Part of a small language model's weights.
Architecture: LayerNorm before each block, no biases in attention or MLP, tied embeddings.
Training: a variant of Muon for these matrices, 160M tokens.
Each number is 50 + 10 x the weight over its row's rms, rounded and kept within 0 to 99. Layers, rows and columns count from 0. The size before them is the row's rms in percent of the matrix's.

# down: layer 4 MLP down (transposed), 576x96, rms 0.129, rows 300-346, columns 32-63
# up: layer 4 MLP up, 576x96, rms 0.332, rows 301-346, columns 32-63
down300 106:58 40 51 62 43 29 45 53 60 40 46 48 35 55 41 50 38 48 51 57 42 74 42 51 50 51 61 58 44 50 51 60
up301 101:39 43 39 56 53 73 33 33 54 35 50 39 44 42 45 49 49 69 46 62 47 55 40 52 43 38 41 45 53 48 36 55
down301 101:76 57 43 61 52 49 54 47 49 49 65 48 60 51 51 58 32 60 44 36 61 37 59 57 52 54 27 51 66 60 43 58
up302 104:73 50 60 54 22 64 41 51 52 63 61 50 64 61 66 59 58 47 47 57 50 56 77 47 32 54 63 44 48 39 48 38
down302 101:37 53 51 45 50 47 70 37 59 63 52 57 27 46 42 59 53 50 54 64 39 54 48 44 51 37 49 38 46 46 49 53
up303 109:54 61 42 47 46 55 53 43 52 47 58 62 49 28 54 32 55 68 51 62 58 52 48 45 47 45 71 44 52 49 47 32
down303 111:48 62 49 62 53 61 53 54 50 39 47 60 44 63 57 55 57 50 61 56 52 41 51 36 38 46 60 50 52 54 68 30
up304 115:40 44 70 41 24 60 28 67 34 47 59 57 57 45 55 35 43 54 46 53 41 44 46 38 53 53 48 30 53 48 38 48
down304 115:71 57 45 52 37 27 61 29 38 51 33 49 46 43 58 43 50 61 57 44 42 52 72 51 63 62 59 50 42 43 33 50
up305 096:66 50 55 63 61 46 49 48 36 61 48 75 47 47 50 50 45 54 32 44 54 38 58 61 47 45 48 46 57 51 52 40
down305 097:60 48 58 68 53 53 75 58 59 54 44 60 41 57 55 51 73 34 67 50 58 55 56 42 65 57 64 49 55 41 54 56
up306 090:44 62 54 69 45 50 37 59 46 50 55 61 37 47 40 60 42 49 51 51 58 45 41 62 45 57 39 66 58 44 60 41
down306 082:41 44 48 50 51 50 41 53 41 49 27 41 56 45 62 45 40 31 54 48 38 66 48 54 57 76 55 63 53 52 57 54
up307 097:35 43 44 55 34 48 36 45 41 59 51 61 47 46 61 55 39 42 36 59 43 66 55 57 35 41 50 66 60 60 42 46
down307 097:67 49 54 47 32 52 57 54 26 42 48 58 46 48 34 66 47 52 47 43 53 63 50 56 47 55 24 53 71 46 61 44
up308 082:64 48 72 62 41 44 71 70 41 34 54 40 57 62 55 54 46 45 49 56 48 44 51 40 49 66 53 50 48 46 42 69
down308 090:36 34 54 66 55 54 59 60 45 53 63 49 39 58 38 53 63 53 46 54 36 40 44 43 51 49 47 46 56 49 37 61
up309 095:60 45 39 45 63 49 45 50 56 41 36 33 56 48 35 63 49 54 51 60 59 59 53 37 46 55 60 51 40 41 55 40
down309 089:50 38 38 55 46 41 60 41 64 39 50 68 50 43 50 54 54 65 59 37 44 59 40 37 57 51 41 43 52 54 33 52
up310 097:68 38 62 36 60 67 60 21 50 61 47 32 59 54 33 49 45 54 56 54 46 46 35 49 37 57 53 38 43 73 54 63
down310 092:23 55 19 54 58 46 53 71 43 44 56 56 54 47 65 56 45 48 59 50 48 53 36 30 59 45 57 55 52 39 49 27
up311 103:64 63 45 63 45 62 46 37 51 44 69 50 48 59 30 57 46 53 66 30 36 66 44 54 41 42 31 57 48 62 54 49
down311 111:40 43 61 46 50 47 50 63 64 38 42 53 61 43 57 46 40 44 62 43 43 37 71 55 43 56 55 61 55 51 66 52
up312 111:42 47 59 65 54 50 43 54 47 55 56 20 34 54 55 55 54 56 41 53 63 44 64 38 36 66 55 54 52 49 62 45
down312 116:29 48 33 39 52 54 51 56 65 44 55 45 49 37 59 49 69 38 58 54 40 31 53 39 67 60 49 55 53 51 63 62
up313 088:38 50 54 40 65 46 59 47 44 43 69 60 42 52 86 50 67 43 55 40 60 45 46 40 39 42 68 50 41 45 55 63
down313 084:62 52 51 54 67 46 59 50 45 46 39 33 59 54 52 66 36 61 49 59 64 53 41 50 59 48 45 50 51 51 53 51
up314 097:50 54 40 52 50 36 45 48 54 60 53 50 60 60 43 63 66 39 43 40 47 33 56 68 52 67 63 34 53 33 44 42
down314 106:55 34 47 50 45 31 63 44 47 30 38 59 39 48 62 35 32 41 43 52 58 67 53 35 45 58 44 44 65 80 40 56
up315 088:36 36 37 53 62 63 49 34 45 39 35 46 42 37 52 37 55 86 43 57 46 59 69 55 56 53 46 53 50 63 44 43
down315 084:48 41 49 59 52 47 60 54 52 58 38 34 57 46 45 52 38 51 57 55 48 21 53 53 68 49 29 67 49 38 45 46
up316 111:49 54 61 54 43 30 58 56 35 39 36 34 59 40 48 56 47 67 44 47 46 56 55 42 45 59 57 34 40 38 53 47
down316 118:40 58 52 51 46 48 36 65 56 48 65 55 51 43 56 72 54 40 55 53 54 53 47 44 67 36 52 60 34 50 34 59
up317 096:38 48 57 32 64 72 52 56 65 52 64 57 49 39 42 56 54 66 63 55 47 63 44 41 42 53 50 63 72 46 35 44
down317 096:52 49 42 58 63 34 47 45 63 44 50 51 63 67 42 50 47 52 54 42 46 68 67 53 50 41 49 33 51 55 58 62
up318 097:53 36 52 41 47 41 48 64 58 66 43 64 52 34 54 68 45 58 35 39 45 45 48 56 44 41 50 55 62 60 50 53
down318 099:35 58 44 58 50 44 74 33 45 50 53 40 56 55 43 47 54 56 57 48 42 61 58 31 55 43 59 53 33 45 51 38
up319 111:59 47 48 32 62 42 55 37 49 48 54 74 26 41 56 66 76 51 47 57 58 57 50 43 61 45 46 55 55 44 51 41
down319 124:33 39 48 51 45 42 59 55 44 46 63 52 45 51 56 64 52 28 48 45 52 52 53 59 44 24 32 38 43 54 36 50
up320 104:46 63 46 29 48 57 57 42 58 53 37 62 51 48 51 50 51 55 63 62 43 52 71 38 39 41 53 42 60 39 33 50
down320 111:66 52 56 56 42 60 51 63 62 69 44 48 39 30 54 40 57 46 67 58 51 60 44 44 34 42 41 47 48 50 40 36
up321 101:45 47 60 35 65 44 31 70 53 46 42 46 27 36 44 51 39 70 45 52 69 36 72 50 45 37 67 54 44 48 42 68
down321 090:34 40 51 30 44 57 65 42 61 64 39 60 34 45 49 44 49 53 66 57 51 67 55 48 56 58 33 56 57 51 76 57
up322 103:65 66 64 60 37 56 52 73 54 51 60 49 44 63 50 58 35 48 58 40 63 33 59 44 66 56 41 61 65 27 48 58
down322 099:45 44 51 52 52 54 39 54 53 39 62 56 46 67 55 82 68 45 42 57 49 67 42 56 62 24 26 46 51 63 40 46
up323 100:66 54 46 45 62 45 39 59 38 39 51 52 31 61 47 61 20 48 41 52 64 56 38 23 34 51 57 52 58 61 53 50
down323 105:34 43 52 50 39 38 51 64 52 65 55 48 60 55 42 55 69 49 43 65 29 41 57 55 66 37 57 58 46 29 50 36
up324 092:52 55 57 49 45 69 44 44 54 52 51 41 44 47 34 64 53 30 34 52 57 33 45 69 38 56 50 37 71 37 57 55
down324 094:42 48 50 38 59 41 72 57 56 36 52 51 62 42 46 42 53 54 58 46 43 56 39 48 39 48 55 57 69 43 59 39
up325 112:58 45 70 54 40 65 36 62 59 48 60 30 43 45 55 60 45 56 62 41 37 31 50 40 49 47 69 55 54 51 50 65
down325 116:51 39 48 54 51 34 56 51 55 47 56 39 75 54 52 38 44 65 39 56 32 54 50 41 61 64 53 44 58 38 48 47
up326 111:63 56 41 46 57 62 46 52 63 64 59 54 47 44 62 65 57 34 62 39 39 58 42 50 49 48 45 50 55 61 44 64
down326 107:50 56 57 34 52 38 57 44 55 39 50 35 53 48 43 39 59 62 49 27 32 52 47 23 45 43 46 64 44 51 41 46
up327 090:39 58 55 41 63 53 48 59 51 59 48 54 43 44 52 47 53 35 66 64 25 36 64 54 45 61 63 49 49 38 53 54
down327 088:58 48 50 47 64 55 54 39 34 48 40 32 44 54 66 37 73 44 63 55 42 55 49 43 51 37 57 54 58 35 32 45
up328 106:60 40 66 47 64 46 51 60 47 67 42 45 54 35 37 39 64 56 47 46 38 58 53 58 39 59 36 57 51 49 46 50
down328 111:45 69 48 49 58 56 47 50 46 47 44 48 34 37 48 52 50 48 46 47 53 42 53 42 71 59 76 46 61 29 55 44
up329 105:65 41 39 40 49 52 61 64 53 51 46 41 49 48 36 39 43 38 57 49 57 54 34 44 44 57 53 60 73 34 36 40
down329 107:46 49 53 31 49 53 39 61 56 68 33 47 55 58 40 35 45 37 66 52 30 47 41 56 54 21 57 55 51 63 34 55
up330 094:37 39 41 49 54 49 64 54 69 51 49 46 55 45 40 63 66 68 51 48 39 61 44 62 43 38 73 45 34 55 55 45
down330 104:44 45 44 58 42 36 53 49 52 67 51 47 75 59 33 49 66 69 30 54 43 46 44 58 56 38 43 58 43 39 49 38
up331 102:45 75 58 43 59 41 38 56 51 46 52 52 51 38 47 33 35 64 55 51 37 44 49 56 42 56 58 47 35 61 47 40
down331 104:55 32 66 59 31 37 51 60 49 46 47 65 51 29 46 62 53 42 39 43 61 47 43 42 49 59 52 51 54 47 41 51
up332 101:43 62 64 36 52 51 57 40 38 44 58 56 55 24 52 36 46 61 64 48 45 43 40 56 35 59 46 41 45 57 54 52
down332 102:53 42 55 43 49 37 43 54 63 33 57 58 56 59 58 31 62 37 53 57 64 60 59 43 41 44 48 52 49 23 72 47
up333 089:72 50 51 61 53 57 41 71 50 58 48 49 47 38 58 44 41 38 51 56 48 55 70 33 49 52 40 63 53 56 59 38
down333 093:39 43 32 53 47 42 64 52 61 32 62 49 54 54 51 56 39 44 36 58 59 38 52 48 62 35 50 43 61 47 25 43
up334 101:45 35 55 40 51 53 38 56 50 39 65 43 55 70 47 45 51 63 67 60 44 46 39 49 29 57 57 44 45 50 59 36
down334 093:44 55 31 47 58 62 46 47 42 52 33 47 66 46 40 41 52 52 44 46 34 55 55 45 50 47 46 50 44 51 51 48
up335 108:42 46 49 47 69 42 43 44 36 61 53 33 43 51 47 49 64 65 24 61 76 45 36 63 65 34 52 60 56 62 67 46
down335 104:58 60 65 45 51 51 57 44 35 52 48 53 50 50 45 42 39 58 58 53 26 54 47 46 61 52 37 55 57 66 60 29
up336 094:40 42 59 51 57 47 62 46 69 72 34 62 52 46 53 41 53 50 40 51 50 67 58 52 61 40 73 32 52 36 65 47
down336 091:50 46 58 53 40 46 48 52 46 46 48 50 35 42 42 70 45 62 32 52 45 48 47 57 61 51 32 61 35 54 57 55
up337 098:58 54 76 55 58 48 57 63 60 45 51 55 32 42 66 45 45 36 62 23 62 36 70 29 46 50 57 45 62 57 62 57
down337 089:38 29 46 66 50 40 48 52 71 45 69 35 64 50 73 53 40 63 52 59 34 48 46 64 54 54 60 56 53 54 49 48
up338 097:43 46 43 58 65 46 59 55 46 58 46 57 59 43 65 54 55 62 51 49 48 37 41 59 45 54 60 49 54 54 55 50
down338 105:63 47 49 46 38 39 34 45 50 62 41 55 47 51 37 35 51 44 26 45 52 61 35 45 46 53 52 41 43 61 55 41
up339 098:50 39 61 48 51 43 41 57 52 35 51 59 30 41 56 59 36 47 38 60 66 48 53 53 65 43 54 52 49 43 39 45
down339 106:60 57 53 31 45 53 28 34 42 58 41 58 46 54 50 38 41 63 40 47 40 70 14 56 50 49 47 49 51 52 55 47
up340 090:52 60 60 64 46 52 49 44 50 56 44 41 43 69 63 53 28 55 32 52 46 27 35 65 52 55 51 50 26 52 39 46
down340 087:53 46 39 62 47 54 59 62 41 53 59 31 33 50 47 65 52 64 50 50 52 50 45 40 58 58 52 45 67 66 48 39
up341 101:53 46 50 46 60 72 56 37 54 49 60 45 59 53 56 50 57 50 52 37 44 41 44 38 48 49 40 32 65 62 57 55
down341 105:62 59 61 68 38 55 65 58 48 57 57 39 47 46 54 43 48 38 56 57 50 44 40 52 49 50 61 73 42 30 57 52
up342 086:58 47 53 57 48 49 49 46 43 48 37 46 36 53 57 57 40 66 36 57 56 39 44 62 68 62 53 36 54 57 42 54
down342 093:32 27 63 43 53 51 46 39 43 58 41 47 62 55 53 52 46 29 58 56 41 52 41 34 61 62 49 62 42 45 65 46
up343 103:59 33 43 41 44 44 60 61 54 44 58 62 50 48 47 54 47 56 53 56 41 49 44 41 61 46 47 70 39 56 50 66
down343 099:55 54 58 56 47 54 53 57 57 59 44 39 46 46 51 44 41 52 57 46 52 35 50 64 51 53 41 39 57 51 47 42
up344 102:44 54 50 51 39 45 39 53 51 60 63 37 48 36 46 52 49 33 46 51 54 59 41 64 55 55 54 58 64 49 55 38
down344 108:69 65 44 53 70 44 49 47 48 52 47 48 46 41 37 53 57 59 57 54 48 47 55 45 45 39 40 51 49 40 66 69
up345 110:35 65 56 37 53 72 30 51 43 59 41 35 55 55 47 44 58 45 51 48 40 50 73 50 50 39 56 55 58 62 47 59
down345 123:55 36 58 38 56 56 46 43 68 35 55 63 54 44 47 33 66 44 62 40 64 41 54 52 47 51 50 48 44 61 49 54
up346 089:61 55 50 67 35 52 36 55 34 67 43 57 48 38 49 68 40 46 52 54 59 46 70 57 44 45 59 52 53 39 46 27
down346 086:32 37 66 35 60 52 65 47 43 22 68 62 62 73 57 35 58 60 52 51 44 54 48 48 48 55 42 55 60 40 60 49